python train.py --n_layer=12 --d_model=512 --n_head=4 --n_kv_head=4 --head_dim=128 --d_mlp=1344 --vocab_size=8192 --activation="swiglu" --norm="rmsnorm" --norm_place="pre" --norm_eps=1e-05 --positions="learned" --qk_norm=false --attn_scale=0.0884 --bias="none" --tie_embeddings=false --parallel_block=false --init="normal" --init_std_qkv=0.0293 --init_std_o=0.0 --init_std_up=0.0293 --init_std_down=0.0 --optimizer="muon" --lr=0.0121 --lr_mult_o=4.0 --beta1=0.95 --lr_head=0.00484 --warmup_steps=200 --schedule="wsd" --decay_fraction=1.0 --decay_shape="square" --final_lr_fraction=0.1 --batch_tokens=65536 --seq_len=1024 --doc_mask=false --train_tokens=571000000 --steps=8713 --dataset="wikipedia_en"
Each number is 500 + 50 x the weight over the matrix's rms, rounded and kept within 0 to 999. Layers, rows and columns count from 0. Numbers have three digits each.

# layer 3 MLP up, 1344x512, rms 0.189, rows 658-729, columns 384-447
530462498484435509498493487492461514503547510537570476481504554487464462435530476465510489560613542499520509501500554496506515501510537521569485493598485557455503569463552531564515445512516497
483529555475504487521539479434473506434458519497528475493483488486478473461512444511520453488532505541518521503591497482430437544471549490485507473516458403481420422493494496465552553526511491
513492506569484427488417485643504519484472472497453445517479446581536540520439464533463541504465533526502477420488538518442433479475471582502566496510508498495540572449514472523488457518558565
522566545518481497423565518530529478532478452539492618538477493510550380438452401589486557563576535402407530475484533468540499484439521600467520456560498478527474443607525507539478503511539496
509404505586525535574509364492505526474384532471383529500511519600502514388397457445615472631430524553540401487480474464546656563440486549560505462478430556468488525532461486529466432480479465
490495519524534523538518516507521598527512508445509473471500505469508546518532520495451547480485529588499502514479477476453515548446518521487512489521541564495493472514546509484519432504478514
532531579549481443535497479474484517525484549463506506498492517438544526426525529558562475597525495526420538574387494584605533513497517495522500529468467488404454463547510611454563482500525440
513475555481462525470542603502539542444430565501505515591469493490528454382480453559545542509478566428500455436475514492551460475500505543501557515496526476484419532471522462538457570472463454
483468469533498540548527495517483476515474544520493531504490378473431478509487517530410487480449522554535475542500478480528405471508515556533532471508458438484505568457519560578460503430551545
464490450562494580473392429561416539438496444479586548500456551513459433442481501564478513444502587529483431432467530517479472590498517517549577492536554565434460474443560500426449493415554455
516579487510536439559542504481547470466517612472645502547515526523442631536519431481482590557460417569485453580550501537419479528437429384443454623514466555518545525532539464491430469553563575
513482503540474548507514504514468488496521508475529500493493463523496520493530493476490477471515518519500522526444476460487444507472529498493534546552454524490536474465491492525496485484524484
489498526475535528517446504532513513505562591605498429556473523574466489530450507508520497524520535519541539465595487365461442481563491534511415427456519505513546553445490577424406529521452561
441486500529512495544471491518551522550510497586494551473515502411488463485470451490524449516506486546548542565494529504511500496481524470484524565499516455513541519510478559520488503536485469
549484596503527488517506447425508446546516409571470553503390518509496445552465554496462509513462524560489510591545559498441444396445431405384484530493502514503539520467507459565489397500429516
531565481554509461403490470511417491617411462565586580513465451468443534578522555497540561470490537443480529468579451418408548550533517488574514449505564516543480533481539467450556537590555473
532541504441445457530534543517505499475503542509533520498499504463539535540502477509498469507568479521492535537534484447481510475568486524478545470489483508455561485480495479538495433531455489
493487520510473503536415567529541609523537561499479526509445531500541467526463541488513447520518465509535510524520507461481429505487520521516601430526540584556485530562483507489456444471535454
452513525478481472484522501513518496527497448482432529536496483477467521508496512479462552543519481511504562510507461479481544470517539517549516431498464523467485462461501533525448480467460546
561595480489519549606485442514362542501497482649429530531481401414490472524579500463460600511384535551505450461483509508459459408555438604556475432533498487501607513488501531464503378572483509
425581614491534456485535546343478420442524441465372515502564546462514480516424549421463453436542572566397580490506465406493489466484419401500456474535502499500519499439479614545500507414510480
491386533623395378412525422486528557451375559466423648561519548515580486459445535499546550433527582403585519428626408492499528416528493533443376508526558496484520660547550466468411367575550440
569591417538443500546537535477495427540545498555504487580472497528513513533568520441514512422471429365584480490428491519478635482531525500375572540485529411555599410419506535496601518497602422
494522520434453449483480480479506488483507520483483470466449529482503474507461513483414493573482432460500489546529531569514493475523446519450450567391493403512480533526536464527551467467384469
450487449453495501509516522548517512518516523487561501513411508422482379532523511463503449549517613482515475466564548495486426492472351468467395521395517437565454514505598444477599404460545512
551521511436453372560491525491459511453482523481499565518474547485508458508521423491574416448468494449512512505511508540447460505423514482492496509433481517579506478469478499532454569503439443
487551477566487517521457583546528551470460487533483511533514504525515545618507432530518551620484486508510467500460440474477455495475523441490537508478493487461542574494535472474454510492532526
520482555529553425506466462594518556534489450519483500491496523507468558480553537548545471546488464530522539549501555438529563469430471573488444518532451445502517513516476484462521489512555549
470457542458636537573537479401484513472510534559527562543459488511494456507551566475530499417556440606445540579448528518573472380503487493533546435491510489513495457513583563569557423529508463
486568495512493539454511535527526458420530483402505559390659458585592560535484542602573584515586530496463516414425617476502586368719512525476488518339484488583334467466427441434547345454541505
496600497451373533551510525549452509511417514554455487483510473495475520495516523450490517456470524421553461342414452525486474547501479534550520478469509486463472535487459508583535492472556469
488493484426504488431571512661515525484604552484384540573391455392455371512589461507509527592579486522539472462527459512533513510511508517553458316501556627416546529416522603601474496553533487
486429499557543450500534525550407463675527431540476421467430483529544521478469526541560535573520477554432455525519515500495523488478461529568538556508448470515549512550404495536533522630447401
547617606467550542486588483548558511477324370507449618666513416641564443414452419526484485487342564490393496512375435514510452540517464584549493563545438541455551469290468456544480500390582428
460524509488532483506525476521575502469429527568433535465456566483573587529460494476464517446482546552525493524538474513550456510469436504503491546504558433504471481589571443523478486487509471
582507518468494494486551463505476560503556487470523454423611491413524501513442514403448473503585484487405533476457499549491511507471467511466504511490499501504499504559567586502485491521478535
472491466513454521395502553512537572535557484505461513486503625516523547386542440478475526360418461524493537330428431552465428411405479643525512427361508733566531473546493395426550441442558433
431508563583540534427442378493463539409516553388450531535538559476428492498546509468428416480552500541582556480436490462501558444468571558482506459480463507430442473498464514467528500526580525
502575554440425487443463442533587531352517465509465485362472510370544418682481522576580452415426436388447450547413469498409348571530571641546537551404479575525401548682553507380552281585636428
449501502584554545557484497527551553534496453546419482437472455436480555474473496503435426483526554478525517452442475432417406526442506494481503520498507573571452561520479410523506476587474491
507557480477389468504441433380591396359522472477478517578502556551496479543582458458450639519446483526552416587536578594422653368460576432485498452408597497561385563488461444450432520434448445
523528482434465454539507558470469510586390421595445605600471519512432518519480469489553443484456472405542606547518540468506496455449477441478432492467490462463494501454581491487446560462556522
524486498493557487468500464558443504418580541406526399407521623553460403557418484549450448550469473462466450477586461508571448524472425484520471572461435580522521450545471549459504537566542481
479465506526464555490481523616439476411356584475503627538478552512445399404552521525459532423364562466571476512445557527507491607508526505454526378442539328443484536375554351486520511552497620
470532488484469457482484508518511519494481546525548555469486495504521469488485498495488537508565533485513518534490476499475545473515517480499512473476465538490556462503480432520456485449565486
426486454512503434492480572453525587525450476465473406506579501415516483485583540543452551485532587601416492550490543501538627469479443535449502549470576490483517470505663500466449477500495467
479431479613566516446550560532537498537428512456499477546410499486516441475457530533603434421589498527596492478513512548527472570519494532487446502482703559406556534504502518513493451481480478
432558453526532567472460548572627506552548497460570483411528404478427520490565594555489492465510522495470515512508548492526534493457436474556449466407530537351535491546558490487524421519537517
520510476497486547482511476538435498479556476499513573467459467564488555473546537495510464465495505486505522528473497564487434496515537464475504462429513514560462459512449474482457526424387530
476511459462571511427499461527488497457581421457493530410495563507541524462557551469486516504529428468510424456506518483528596502409532548495493548480544574478442539483454448486450486436530521
516477531530482536468494473489481522432463602489479509485519480473540532491507491438499460509498531509602545498594530441562423464497467452485547459487468635510482514501450543425434568527513401
485455521502581605514423543516464527455600571503497473458456527554599470508470436472552508388466420467585408543523428571463472415533516502535522558545477578506563516501515541432435506496488470
535482512479496470568538527484518584497515534534496471437505535570524506467538521496477491496486484502457470456505465526472479511546508539528500487474487467542485480489509572566470526461584568
493528511567588547502462527508440603353524583516469604493503488492574489518600544545418572489584447402513452474551567546484437408418531528430504465572493445545468522463498546618612646562450511
531489388424514505586477549490495493567471551535435475575430453501485448483514430546552502472501520503528454510517546469412541369457499518488530592514430525513595520446558543485536599498355541
504511406508589415493536436475444483532537435471587452609500553630514410471481490552529393579574541512422478475422529584536487498493556528408437405477519587564471454555567488460443627492552439
452536487503450477474501502492526483419465531494482534528470463532545465583470529472535470504503509521519450464506481507487542471453470524479478575473488484470511467600548483498420447459484497
467418430556428525473543555498518447404559508481445473429468455510563581444513444531508443494584504501537480584505474550533560560522472601453523427508526558579398529526468425571438380392574556
438404588482560519538569529506475484452565509553412579395513582523444581563556538535414524462560474523503563594620420655465504441578421419589567537555470550470518572483567566367613596458499392
454479537439545519483377513456476549491480522537521458504530504571572474524598500490479542621489462487563502431439533592460469461493592481534516499533543427545549493505633494517387425572435381
420511525487590617434449596382566527435488546397491364514561573440514512454435579511533531575489520437468453456487485523583501513480481561562487494495497474457502525479459451572525540478523468
536508496567606523436504493473485432538550491476630553603487502465486444506496504554498473480445549548477497494400475522537467526550537450523580482589523436614513508481490496506435517590567471
520473471535452475530488543493504481557506535564469507602414556487497524539538477468513540498436485453496458536485439496540477415483553452553477522501474539491421470511583573480463573556556497
510399471460496478538564444456606465443452457414516447566505436513560527462411524566477528454506741558485442428428561584433580415474476454597523371471512520522444456459541458488465354564521593
473519455554593531517443550478439487515523497496488500490561470478484382432520525446533457469503539509525515477543537439521550467445491472535490524542530481470550499506570510485478408522488428
494439421469535400545478407456492481535468482553457447530453444534524485481587444492531520538616425469506503483469527492570511542600568570520478503532512589516604545498518532533604474501503483
484483554521476521525468505463587587500488455500634428432425523477534447586483482533461480520466486555456511440522416459468600552623505413537495506433422451539527591531507473470569444510408477
592586570497359513488520604500389597602466585586466346458587503453516458496535544481435607417519432599516448478461508435478512436429434527549466518492518490480402466444479551581647457403448487
550468544629500483544499519532457538504531560570435590593448492509503560539471524422547515588456480535540533421500444458477530486564523527449533544483568416380471606544591427456524498505631609
499501500570496555513515529446462440486543484466496558471529412567471462452465547457537424494460450566468514455500526452509513537516487477464530411417494549491506439545484504506494476490567431
458526460502511517504511526489504503495504513505537462533511496523523488537502536495477463560494514545493417566477512478518554497535476492516492481490462472492478497441480507489485583461485452
518536433498551512526534508503389432471554559544544505472505502461431485549489492464540491557510483401530552579527491532521507502511532594495503567527412486459462520558521464462505495402503544
# layer 3 MLP down (transposed), 1344x512, rms 0.108, rows 658-728, columns 384-447
528519548499502552515481458449444442481516453504547511517440442488409473445544566497517443521578489506503484588488562553494485494515552558506527501522492502482533495456521494548481441468488569
537488505466507492550458542485514511432474481533547462504456530467461479478494483479473523502500502477497500489441479476497543461461498535505549510519572485532547543516445505481511535422521493
487497478484514371576524456621508579589500588433529585556513522480538533563436425521531528497480483539544423450483537437497487472534468503446514498524480464467549477464523548545525493523472507
502596518562520486479568518448537515479487474472503530504462391431537498506502469569488528508472480401489521472488515457606489479526576528474478496528463479474475522545474507463514525515531472
558551531451548468487538514561527499491351526570452576399508629460465557432531493517504449499490614462527548565492399523527533477490476459536499501565431525514500440532445535482530500507477522
503526505507461529524482527543504488556478535512482557501525466537483516512493531512471497489490562577493492458522524508535458519477500494509527473584528519536462474533578551500546474505523561
563532597479457514558509482447533483525455471534508441486484563454520569478562548536552526487559471511499563527433550675530517522562504490462498478490526431468492503495532569511519505498504541
574481570546526529442507522562580482459493508527466513529472523423500576475362490574512479533533494479521499437516452437455436536483496541435550644403543547460488530497574548514477514465480401
496402494645574449568485507527499469457470475521431568446486445476531482536522440588565502452453475477535562526508478539636473483463552500584499507497461486444467580471440493552479447490557512
418462447524389536510416468474485564459585484477462476536469643504603488464514508486434464473423528525505512345506434559416529543510508422528495543465562564570462420441462492484371535467585568
467475537520514442421525447492610432471495523492551473649535488411640574464540336428477489432442447520497439430564588347451546554572601566494516472546437633474603422403501595610413409464578709
499517508535500472516485487525508451532503505488507526526464448501459507485509468462511493508499493470501493511473522510544506513492543474471529555499483514469532452522519537526519510499502494
523450585463567545460479429482367494488544588569470517567424514430496511463541494598585585535504547528499468412580505437503472548519584543471467510479542542504564562495545576449339589524524576
457486394543489477487488529516525470531558508507502460500485503468532520485438460548547434483514544529561494545507472525506491504488492444477501457586511486535607464509460552479569517551513486
522551597474495399548524615474484445423504603426445504414470527528492518559404472487396491544455517419514498467508460434418484558597455540495614600546397472501525497578503483484437516561635517
534609476567464466457510448483528449564470408545567505581498568455501536562588486516552533453505511450511436549534497526491476459470544559488458531495574510529504571466527519465489583539547521
552517507442465514435482484496475488498518537541535423476533497493539519479548532494485563506533443615484555494543539518538491539527511519515486487509564441546524467437497565515470518501429534
538523427481544516584516528520503470531457530563494534555480556511513458471519604480496485595549556548553578506478545482490468516478507435489503493473472466485479513495453528439554538408551509
507555551524470516457507524469482477499499555470497547553506491493481495482512554481488475481486498500508522541486443487491451480540474553501528518502467551513502480506523485508521498499479475
496558436485554487485457530534506546569519486614451586541457504450537501466543537478469598589384590530425432408467564649479529543543547563501659494447468525512590552419471513556552502649445422
534497476616593443514559557419420446451453393497434554616615632520524508554504404500592467537535664566415486526377463482452491493530413472515549383472499526487467484434537669520600543362531526
552464556520551513399501591528559494485437498542555547565403590479399531560542467520487423405413560411688451551521566447547532472409458538424460508380538501554506489530476543579516453509555551
498552343451393549554483612511514524433505477533415471511474492468497400594342492468427517458494503418557442590578520530506526592411498542462593593464544417506589485523413564488502528520444471
480492474449553533559562558449428569533562549465484507577536490515470484497536564479461436565488480483504528459506383484538534560554480483573484533427511424468527461482495448469436486398450474
428480436522471516489448577503428473492460514476515407503422518509482457573540515518531405558495514467477513454534564479456545481482446559527513546522549533533498587452552542477561416565488548
486455549435508417566539560487556485473546551450469550504517483491526510505449479492514446451532501528529536572515472467398520484491418488433460534435500491503449422532495470503482543497524440
444516489501596471435508564506463551483510444477527552481544510500496546531535493553567506504604442635451461440527486521444450477534549429540521470418486563538631504507511526510537514447573460
550504555528547449484432490548517533528478475473464438509461512510498529531425592509593439500498475565486495472472529492500575462493443521445474508536500530470598488502483487497499467473484547
466449517531531497628524476436566505474439474443583559426590511481559525527523596523526513475647474616490510520518482569492517425548475423489550467486549596505503497521545573472567585451396516
379533454470534551565550524561476404528445477445493578466565461492524491583480539502676570463535444491501462507461493576518598452594528567494424455437429465527287499507475510517557490482513508
490498529541523549464483526491547514582423543489462541433516487509460536452520533536459492420530484439455524563549565527506431524496575489498568508539541383462443398517449526514497519480474457
542549543490494564470428481508474538572591621511467633500616447270485556651511579522465548590522502554488492536503507613468489421405549593534509453512477599539472598415562535501536491557402479
465581391496484509562527552451508493461554472424498516482474441465481613485476551488539420460528507673439482478562467596549440458496438436434495564535488498424556482487538455533488478526475525
506657403583554619469464453579413506398469486493367567472576475491568492530352548596417479507445548592395548542431448474624616493439431446503433638540513541436519388463559455610529485453502479
512546453473513489551501499506480541418491482580546528498524605515448565485462476506448516491478501516504584508496490454445470521485443508513488400471491401443495484494586485539544480503506536
527486416426493571404560471496501550476556541497598481422473507441462549541498403424449473558488570487439528508521511598488533557515516562456524461453523480501496501548563572515480508490511524
457450379501581468615490474446447457541326538480536561560542525417586552571536535460467525370555478539554506628490534474508412449398634543545479568533492446458447548404459595453484497447429497
483568540520532611387475432537449457381567486469426492462438433528501465525527495492485513503450437462536510506425399510517541530462523492461568422494528492482526482487484488458442610484462510
524607561524458590538491411543484493479437582570472628575536437491451471605553469550582610462466543581314513514360664522508487410529438519600441507415504555471526512528417593500605467580500442
452543501487536584458598521491536510539579545537428494514416506523556544420464522497385492453524524458540561527514544455425492571462523514543435536471479462478510467525520463573456472482406515
646524501511583524383434555530519519449525610509640431498527636506581474425609472529562414442509478545520450476553432487556405347579462521468423512410591373476464435613551516587522416502652505
481520619447547454495501586400434442490437405548439473487537543509434521581454483472533486487569532446501610485481539432460445522485480494476418466594600556502478520429608545504469589446474591
521591509482535558467493465553470571524449546509477529421423539562431506524444419516526482532529484487506368496547521547587572553531481448571504601550477489559499412509503510472491508566523584
433472503503452555361548439609374565521437565464519513522579518487505438444599468403462487603384573514568421508600505490365483518482533505389477456522405373429530423393496540525562643562507475
495536536496524445462553487532515503459523509484506518453479500490554456463496486504502568506560474514538498529509577520582478462511530468522502484517469521443558495525485453459520472511530519
465523501494512460506418501512477559478421391399420492485583478488413516523583481544453578484483485564527508544484571538513487481455524476449481460551564554487470519499473418427449546438519463
576476533545507510511472432565554518557471573496477515592445473453444540413569482537439387496631535501502518519510517561493515502515417536524449490481497525421580478473576534545469506487514452
446567519515466520383448527480571522536568439516493507448464412547438480470517537569561457443532467555468471468513539476512489417477485432528495466497529541426543504517548542611522395521524470
530468430526505511462579526544522545502593456519465507467460480489520558499559531487471468521466498511499478464507501565500455456456495457465448531516489473503499490460491531511466552498437509
480541526552518568474493618446488475533480541501491495523477439482519576562541553538531491503383587498459569458426495486485405509471478604558544445412471506514420519618448457520598483411586543
460484551544490470495503520464439469474369557440527581438475484471539489561491493558528548557519524506473526456553541542521498479422434455522540403511408564575581545435512493444491455510452431
554510400528413588574438555453454567502446499516370457421494405483539537399584522540522436512570454547391416441581412584544451439494489439516489444568543435536485501371480473406426506464527504
509522514507472510577557502520494510460521505521552481496498535513484518464569506471496437435544498492538419476478446515512525491419526524531478437460517476506466509506553544545467555518531514
504573488420653572520410575487451558498478510524537389505552540462557345428465515641586496507554463496520544457530525518370430401395443562426563445432496482403492448436500452567502474389473528
598455447460487447597556484558502414477504503596417535517468450523443401456577425555568483475392595532558461460544400452495510432478554479449491436541582517456486448455493530501441475529375512
499538470561505413501548520465471567560506524485444462615519393462491512508433483431594460650448506471518466498484516452503486519536518503497516470510538569506486512499396474429461470389534480
421471488446540499516467496482486488371490514426491426483493495552532545665515560439524511591461537445657524449522421552551527531480511529465447521502529526483475517491537489493478500524504535
512398471544496531536538510499538493447487513515493486445563442499535415472571453450461478549543538503561529510455535482479590566545505492423474436542425484496572491615520440551557459439487577
450474546530516522460391604510504482493592479542518505479477461500417435554555429575447541410463324514524492521574434507476517510624591468522471592471414568522502494490422498408558471468473526
433507545541507466502489543533514398558512558485521490434449521454576520541563519485473558605424466572520518502438434544429492418532518412538486567485558413468462456526463561527519415501519399
500491452544557610458438465468520522467515644536627589472435469513545596528509454471510485484609620443448496564459481609494496503397455539401527528575494432444478512598553581489490583619452534
493471502654505511407550483501478459508396445479566500492547488606488318479457532469575459523553423539415596493505437471452383490523485442574598454484510476545525456593479571534482507416512378
488537484504492415530491483511449432484487501397532541582412565500511544529505503434519449381575424521406456513443434561459548428515473500477425537490523495494393447523532624473443533526510481
534434394502506462538511576422464446480449468404503459598512406426609566511657505593509451325444573524618534573542443489581575449541487488517536529511493513496516503522581599615461439532500576
549470547479451391506503488537556501509550505529497532557495524525518507500518522461540468491499421509547490499435419551421463499418587462465542385440550461472545567478429495510502408520485586
463471446497468551495513535469521337551506509572485513448527560433642543512530489600503405424516518477548421510437599442465530542562420499529512475579398567566555543424489515526592575545490488
418432460546573584505491504396586477488492555528514506495389485443546510598492548546473540517550558529511509466497498501479520523617495440498568511504431437556517442469510407455580511482472501
532619549583529537465445544544529559415494442627516402485562523422402454448466421451529564457499599511500461484446467484491464511524591497480549478445555457474508433628504455573436382450479415
520494515592619428556526603574521534400482587560541567529502479432553492420544468516587451627494514521485540477527454515578600561502453511439421533491500475515418545512665599446562564447525532
501433480526442547461510498579500481487490462596515456490452418588474489535418502489527434549418541587535538524457428487492592514473518538511518473401577429523555494434583514552492515492534459
504553448434472487491483511489498474500520478489536500466516510494506461529519495499469504528529504538522500530484465548499522486444501491497487510457557492478453477490489480453452486488492453
# layer 3 MLP gate, 1344x512, rms 0.185, rows 659-729, columns 384-447
569499499523463554463532531461435519473475536492475477515489487528488510511485457510560392497500507545509530576501539486455508493436471434457562563493507449480450357517472493477489529547542476
442532577460442560476517503409472534541477478577437517500518523464498472508543518461532411500536485465469497544494485476508516557529491410490453497476480501525450502589394527520517507423449453
473483574467549539496477542485501532503517504518538423505496519492474427525510447447532446492443502578508514523511401508413474532480441496520537441537563481493468451520531518502494549462584511
513473459487538506568551489508559538463397521488493522499435483572558457326461423452552476547400590477548464525459500518509541557456465466486522461524506509486524462511470504520447505492472497
488507508499486498474510492507555460500523532504485534473519472451489460482471471477558376511505508491522495506520473525529505507574448445412519464518501484497533520500443508522516536480557511
537496601553466478483508532499484547510543544517522424527460580459487528526541541530520508503481524517481501604405507589498520540535537508520493500482440500477516509450559552517555568591499476
521576613503530470507486431477405497508609492471548519478540511555447496502512502432557478522399494517468504468511527529517551543501459426520395464535462485559508502508426521490534490550424489
471465502520539457584427511535424423531520568508510575565540436408459412477489460568420434463421526486475456507486457405526456484562515443512521492500420386455441598480544561519428510336527564
546451556477501462450550423466530497529486442485473488555465376426504479437565436460516494430498479496498460481611533494506508586509571530547453471487467465500569445532495388558665532609440532
496535497412463547454483520543512554511476467495407534427498457464539418508465502511494461405499527450481548476541477442474458481466507520559493448544525457520406402484479576432507542511477407
509495499552484563499525527526462443507500464448549514519504458512468514466519491488511500465521463514540512507453455497488452528505528500517498578489470497469523486512480473514462506450530502
503495429499482434508540476476468531517458449427508512438473528487520487535577544476500496491471441430534502585453535625483544489427528399476529677573466502437408439545497450555575505518521453
415457457532499497544492520532528488578555471498506530477483538485503487514498462506512456502516471453573502532521482529458481464499517456430528534531525449489612531544511561502503487577472512
501502380458390429476465594498543607547538581422512499461562467481488510470543448458515480527601444351420496471498405552597601583410600463516519511436453550435483444553526512443492598467553557
495516443398492423482527511458495504455471441473504495481531539457564483560468468470509604536481414446525526473583522542464450566504496535449534581474562531463504509542480512510561439570451480
491511472408443416549506535521481485471561593499493525467462470437549549514521493472498512553567518538474545522592568463418489438508491503452493548514489474455535488565432490537482477515555504
502431513447525497568462535503479553600515514469450593486510451507532424396499473422566511484467493566471535400472566434530463368488485484425591450518523484536479489522457548520472474459488488
499509447503469472501475531508522493438477460512494504471509499502539476487494462514517508548501442489561516479483507445519517508470496506427519385559459425523455488563530503458485488507539491
564411546508477437465472573547462457429549477326366526470490573549422542480402415557596354420540504419433456493526436651577425529482590483501408484439587514388407500477550458491505567382575401
552507542502560384533421500549571678617465559517509370460421549488511452537573427525479597520482574334481558540600548521519477476466598534342535484487497429445493426574529412574442614500472512
506430496646481476337418581467542439456329567420430573444567430371484495384379542465558480463456416468478563477585507549548488466421582488512509515582545490474473496581483496495546453457540454
565524583515557490434508440470476523514567480528452551507396348543466430453476544601324495497652536585457468521394532498571377526509544507517539539492443416536504502443582549580532557543520537
428497536427453494538527473462430535452516477503495531517502557497562491488529501477447546517503499411456431503483424594544486516559430489438510449455443458512483534469529496510465479521506452
486508512406424520537489507489424464509482555517538546456560488600489603397509417539497527442463434541413509536417541520577509417563460457529531488546469567488561427507467542457425585501525452
497416524455457525450529505524514508559484521430480513515478495547483456425409501474429481483492468499496495524574497427569534513518501529490483518509478435443550476529566452531492488519436525
463460465487521492444479575495489514535391459566453563450547354466511515450534479506497495402585461517501490437597512473462572422516498484511550462519492504461506498453536452568549562518445496
493533537480493484504445494567528490512423465467484464489518547478450621490564552566496497624489503511534522580431528430536436522467425462464510603461519494521565464447475456520440489512525542
537470415513558596448476486449467547561545508451424471469451457524519495511477430521527527448442617535527428495463424497501452508575561627476502517523455552490449434552567525489530559559456463
440483479472469548446447537510593544597523508512445461527441447469500501496575464562485524526510538531639558567551526459498508500497581503455516517576485456528418441494575548502580559403436556
537510482548515448533440487479538532457544504464540418618510463515567486548497521480587533555455509505476536517506506424488518511495446442450453502471550550547532567577544535443451514368493584
473530445539432453536526493515574481547471412606452429471505519496517478589536588531470567485533533410338424550529455577439523459494454458491428635515450377636455410590480601532491463456471473
532556514468503589512600539511562578480473507546425508482485501482539541468580479497515476451472533590505526508444441500540527482526450484452494536499538545524413473538612507522447540408535489
474483502498549504633526539375602548543526533450622526480457564443527598416391545460532546458473535557600491429598589493477507473557539456439587537487524508482491458497410721462494446585352429
470539523463481480502532489503540475513459492541438524493513572454567524532444498466452521500530487579534525595529509562511501497469486493492504492516521429427490468538571421552492460493489478
526504507438485503438543474464485531498539502449525474481584484415508506500466526439434472504567520460439546452465518563457494507503466523485510558473550485506556472538571592504477552541508500
552521517449414501551449484553458503470391434373578502586525352408493508575433498570444641590453523427473513634581596438590554395576541608487608449578549481418483524493503530499560494556447459
404470530500513540497461416461469543462540477446429536482498556487421492532541498508475502405591554439538543545541448524476512464455549565516469483576440503380445470508488513472529514518535456
492581591479545551504389481427536477471497492483512609521539439514432478520435497436446515479549460528479456468500529477537462439619608547580540489490479482409485472502514536490568495425392550
559508422502557439511503510476489539474502521517505442522640470468437509515556578492551477467562508527533554470512543489515560514501464492446532561525549425517555453502564555559525555418586422
452382586379536565591474610586667561548418452516554483536528374596477474535472522520506578570458533532443507414440363508537433627420464572494516471612467569397522444440478533457576455556457584
574483596446571498563448442514460472505419408591554534610554548499423480543455463517575484487437544439553517570517590474530499453502483496470430469456502498480491441424582459560451543495537508
563485473539591469425468517501500482378477514356507454471509472493534532437416490471472399565487500453473515473547542520577423532491530542562475524468494440485529458588470546454485531626524466
501503448440539502547538540408524549534544453541526479550461505456551558587477538513471504513587489520457538538517390481576450401477450501530545557548457629495515505593515619530386505485476496
442448483534504516501480493470512496521511441499433457517520510471439521527493479495537461501465481525477521476517531439490490505447516519519475520561545458560471552503498518474503548479473527
567524507491577497478545548518506513607430483469457489505488447552542548420490446458550482550551493455507503519507491589517533550530552608570544508455507418511565448515529550561523536609438474
436540520472469550468489467488462548516639480554469494459476477540471496490560481484452467479512446441514453550522490519443523477473615467564447405452401491537561488459360552551462579526495453
552489591445540549486479434504410530553414503503427578553580448527503426418428466489560560452525511465511477438426543467520460545596582537457418421597518497576551491503438496569495558486456477
474520532509572526485476531482473470490449556492512501510484543442517482479510519483487484480516509486512459529496494462487497508485550532529506553588516445456517538529526557516533507513547486
533523523542448419512469451534467521513434576506472522605533499497454491555407438521484506540572569494520575565449467512545404448631457520463480483545534475505563427517490567437554488489395474
433517485531467458436423529464490555507428630512423473509477496531591525526581511458475443532532488481606463498659518550533398441501492424406564450401408584536421456485430546480435546554562485
510480483477521509490401576461501536476514559467471567480439632471549443585545421353571561439579440451589469517535430505504454373506514501522476510511492479488529464489559498424567521488506501
587486517497530518520482526461486436576402505489460558446508393519495429467497519463479490544525482486459534510468459479495520496472510508524473466428428416465481466563548511459528653503439548
544481408564652563486430425542536538412377537475593534488532426481471470525570518492417594483677407522500489562558470399455433457474366554408460354453454524575426447549478506523609539470525432
519432564590591455344549418471479525485536538511614515462568429506564439463372477497471521551507482494495518517511468547535504529517494471468495426488585489439477486605525468451463509517580479
484538504494413575469553556455499585615546530459505515440577532452507502513512506464432461512481451480488424535480497488584475443477478555465490481512462507489515558552529481356374548425539411
511518485513506465475504512534469426382442510486476554501445452524500490517462562523499459553504514537515487453501437489511482505476492524520472588496526514479513537548584459419435429417488514
584427525510599559469427581559485535486543480561370543498508540564542464473479520481438485538530428489488450578541482472527562421462574540467494502584541522531520534478593474502462538533479590
473540386489404572370573514518546506472461498506528433474558564528623479441460512494608503552583460429518376538508434560503430520432546541434449523447527546445527466552446516559519462483448484
455511547461459538352578489464555513450482409446492469546608492475476486428313504521570485515461540503478524471548488593645552547511607543526532415466516503456534519563451568550547446525423517
483503440456452402595531417563457429539449425578354545446484326522517447583386445473453446454507604606525504544459553440437315485545498464535485445588546529454496452446586541560475402584512446
514491456408460554522449426506477575495561534552407390503424515511473519526535505432502443560568491434483431507539519502511609519477519548464418583375531577436553531524495470562572532440495520
467485484418570459475480475500475568486572524488462532511576534453504479522456452414545455470541525540397506505570572498459440506501473666417500596514587429511539507537464436591435462490435564
573547459466471488470409517508543443402651508471427536479492566533521527498404547339514553558485515487599465552538441496502422519459496618628392460524477466407520439570442471448541564455509480
445537575518553426523477477461482495469467418598472489504590473499538496419543564448551483483547601441483599476537495503525534511460480510511493467526445436436539468491503507452433449567484446
598499431522525561460459550549568457508491470527536458392523418522539459473479511454524523511481424515534552493506592516523536508386446504442447451401509432455572521439572560410600424363516396
454542504451448441472466507486423456538546450427469500568518523459501514496546504458491555497420493489447580481554427470559526517543499434563549494490478504520501511493504583486513457438464461
537610478501445497522520473495519600548470550528457447549540573495494470598478485497452540315523473506510486572555476570539443541605526482545510546525543405377563475503551407563526498477483495
388601462451440503474480475428517451563496482452551444479580467481462521474430450571458551378574572488493435469554539556542492483482511453549457464528524483577490445447465535446496507554448420
475515524571504484532570509539458487492450499495475487460506462560456515466405546493448500500439469590475542496495549419473514477504497563469538482414560526489505478452526498472489503491515441
479525524578485472482529493493508472513492532468512513547518477486484489488481471517477491541542491484559514477504519527510500517507505452503515453518455539501499475497539554558512509565491516
533464525466397484514495522523641482514417478437438444503457446532569546467523487546476512474518523576487378429484517522503537501500473436509509550381581513533499544504520479512460500585462444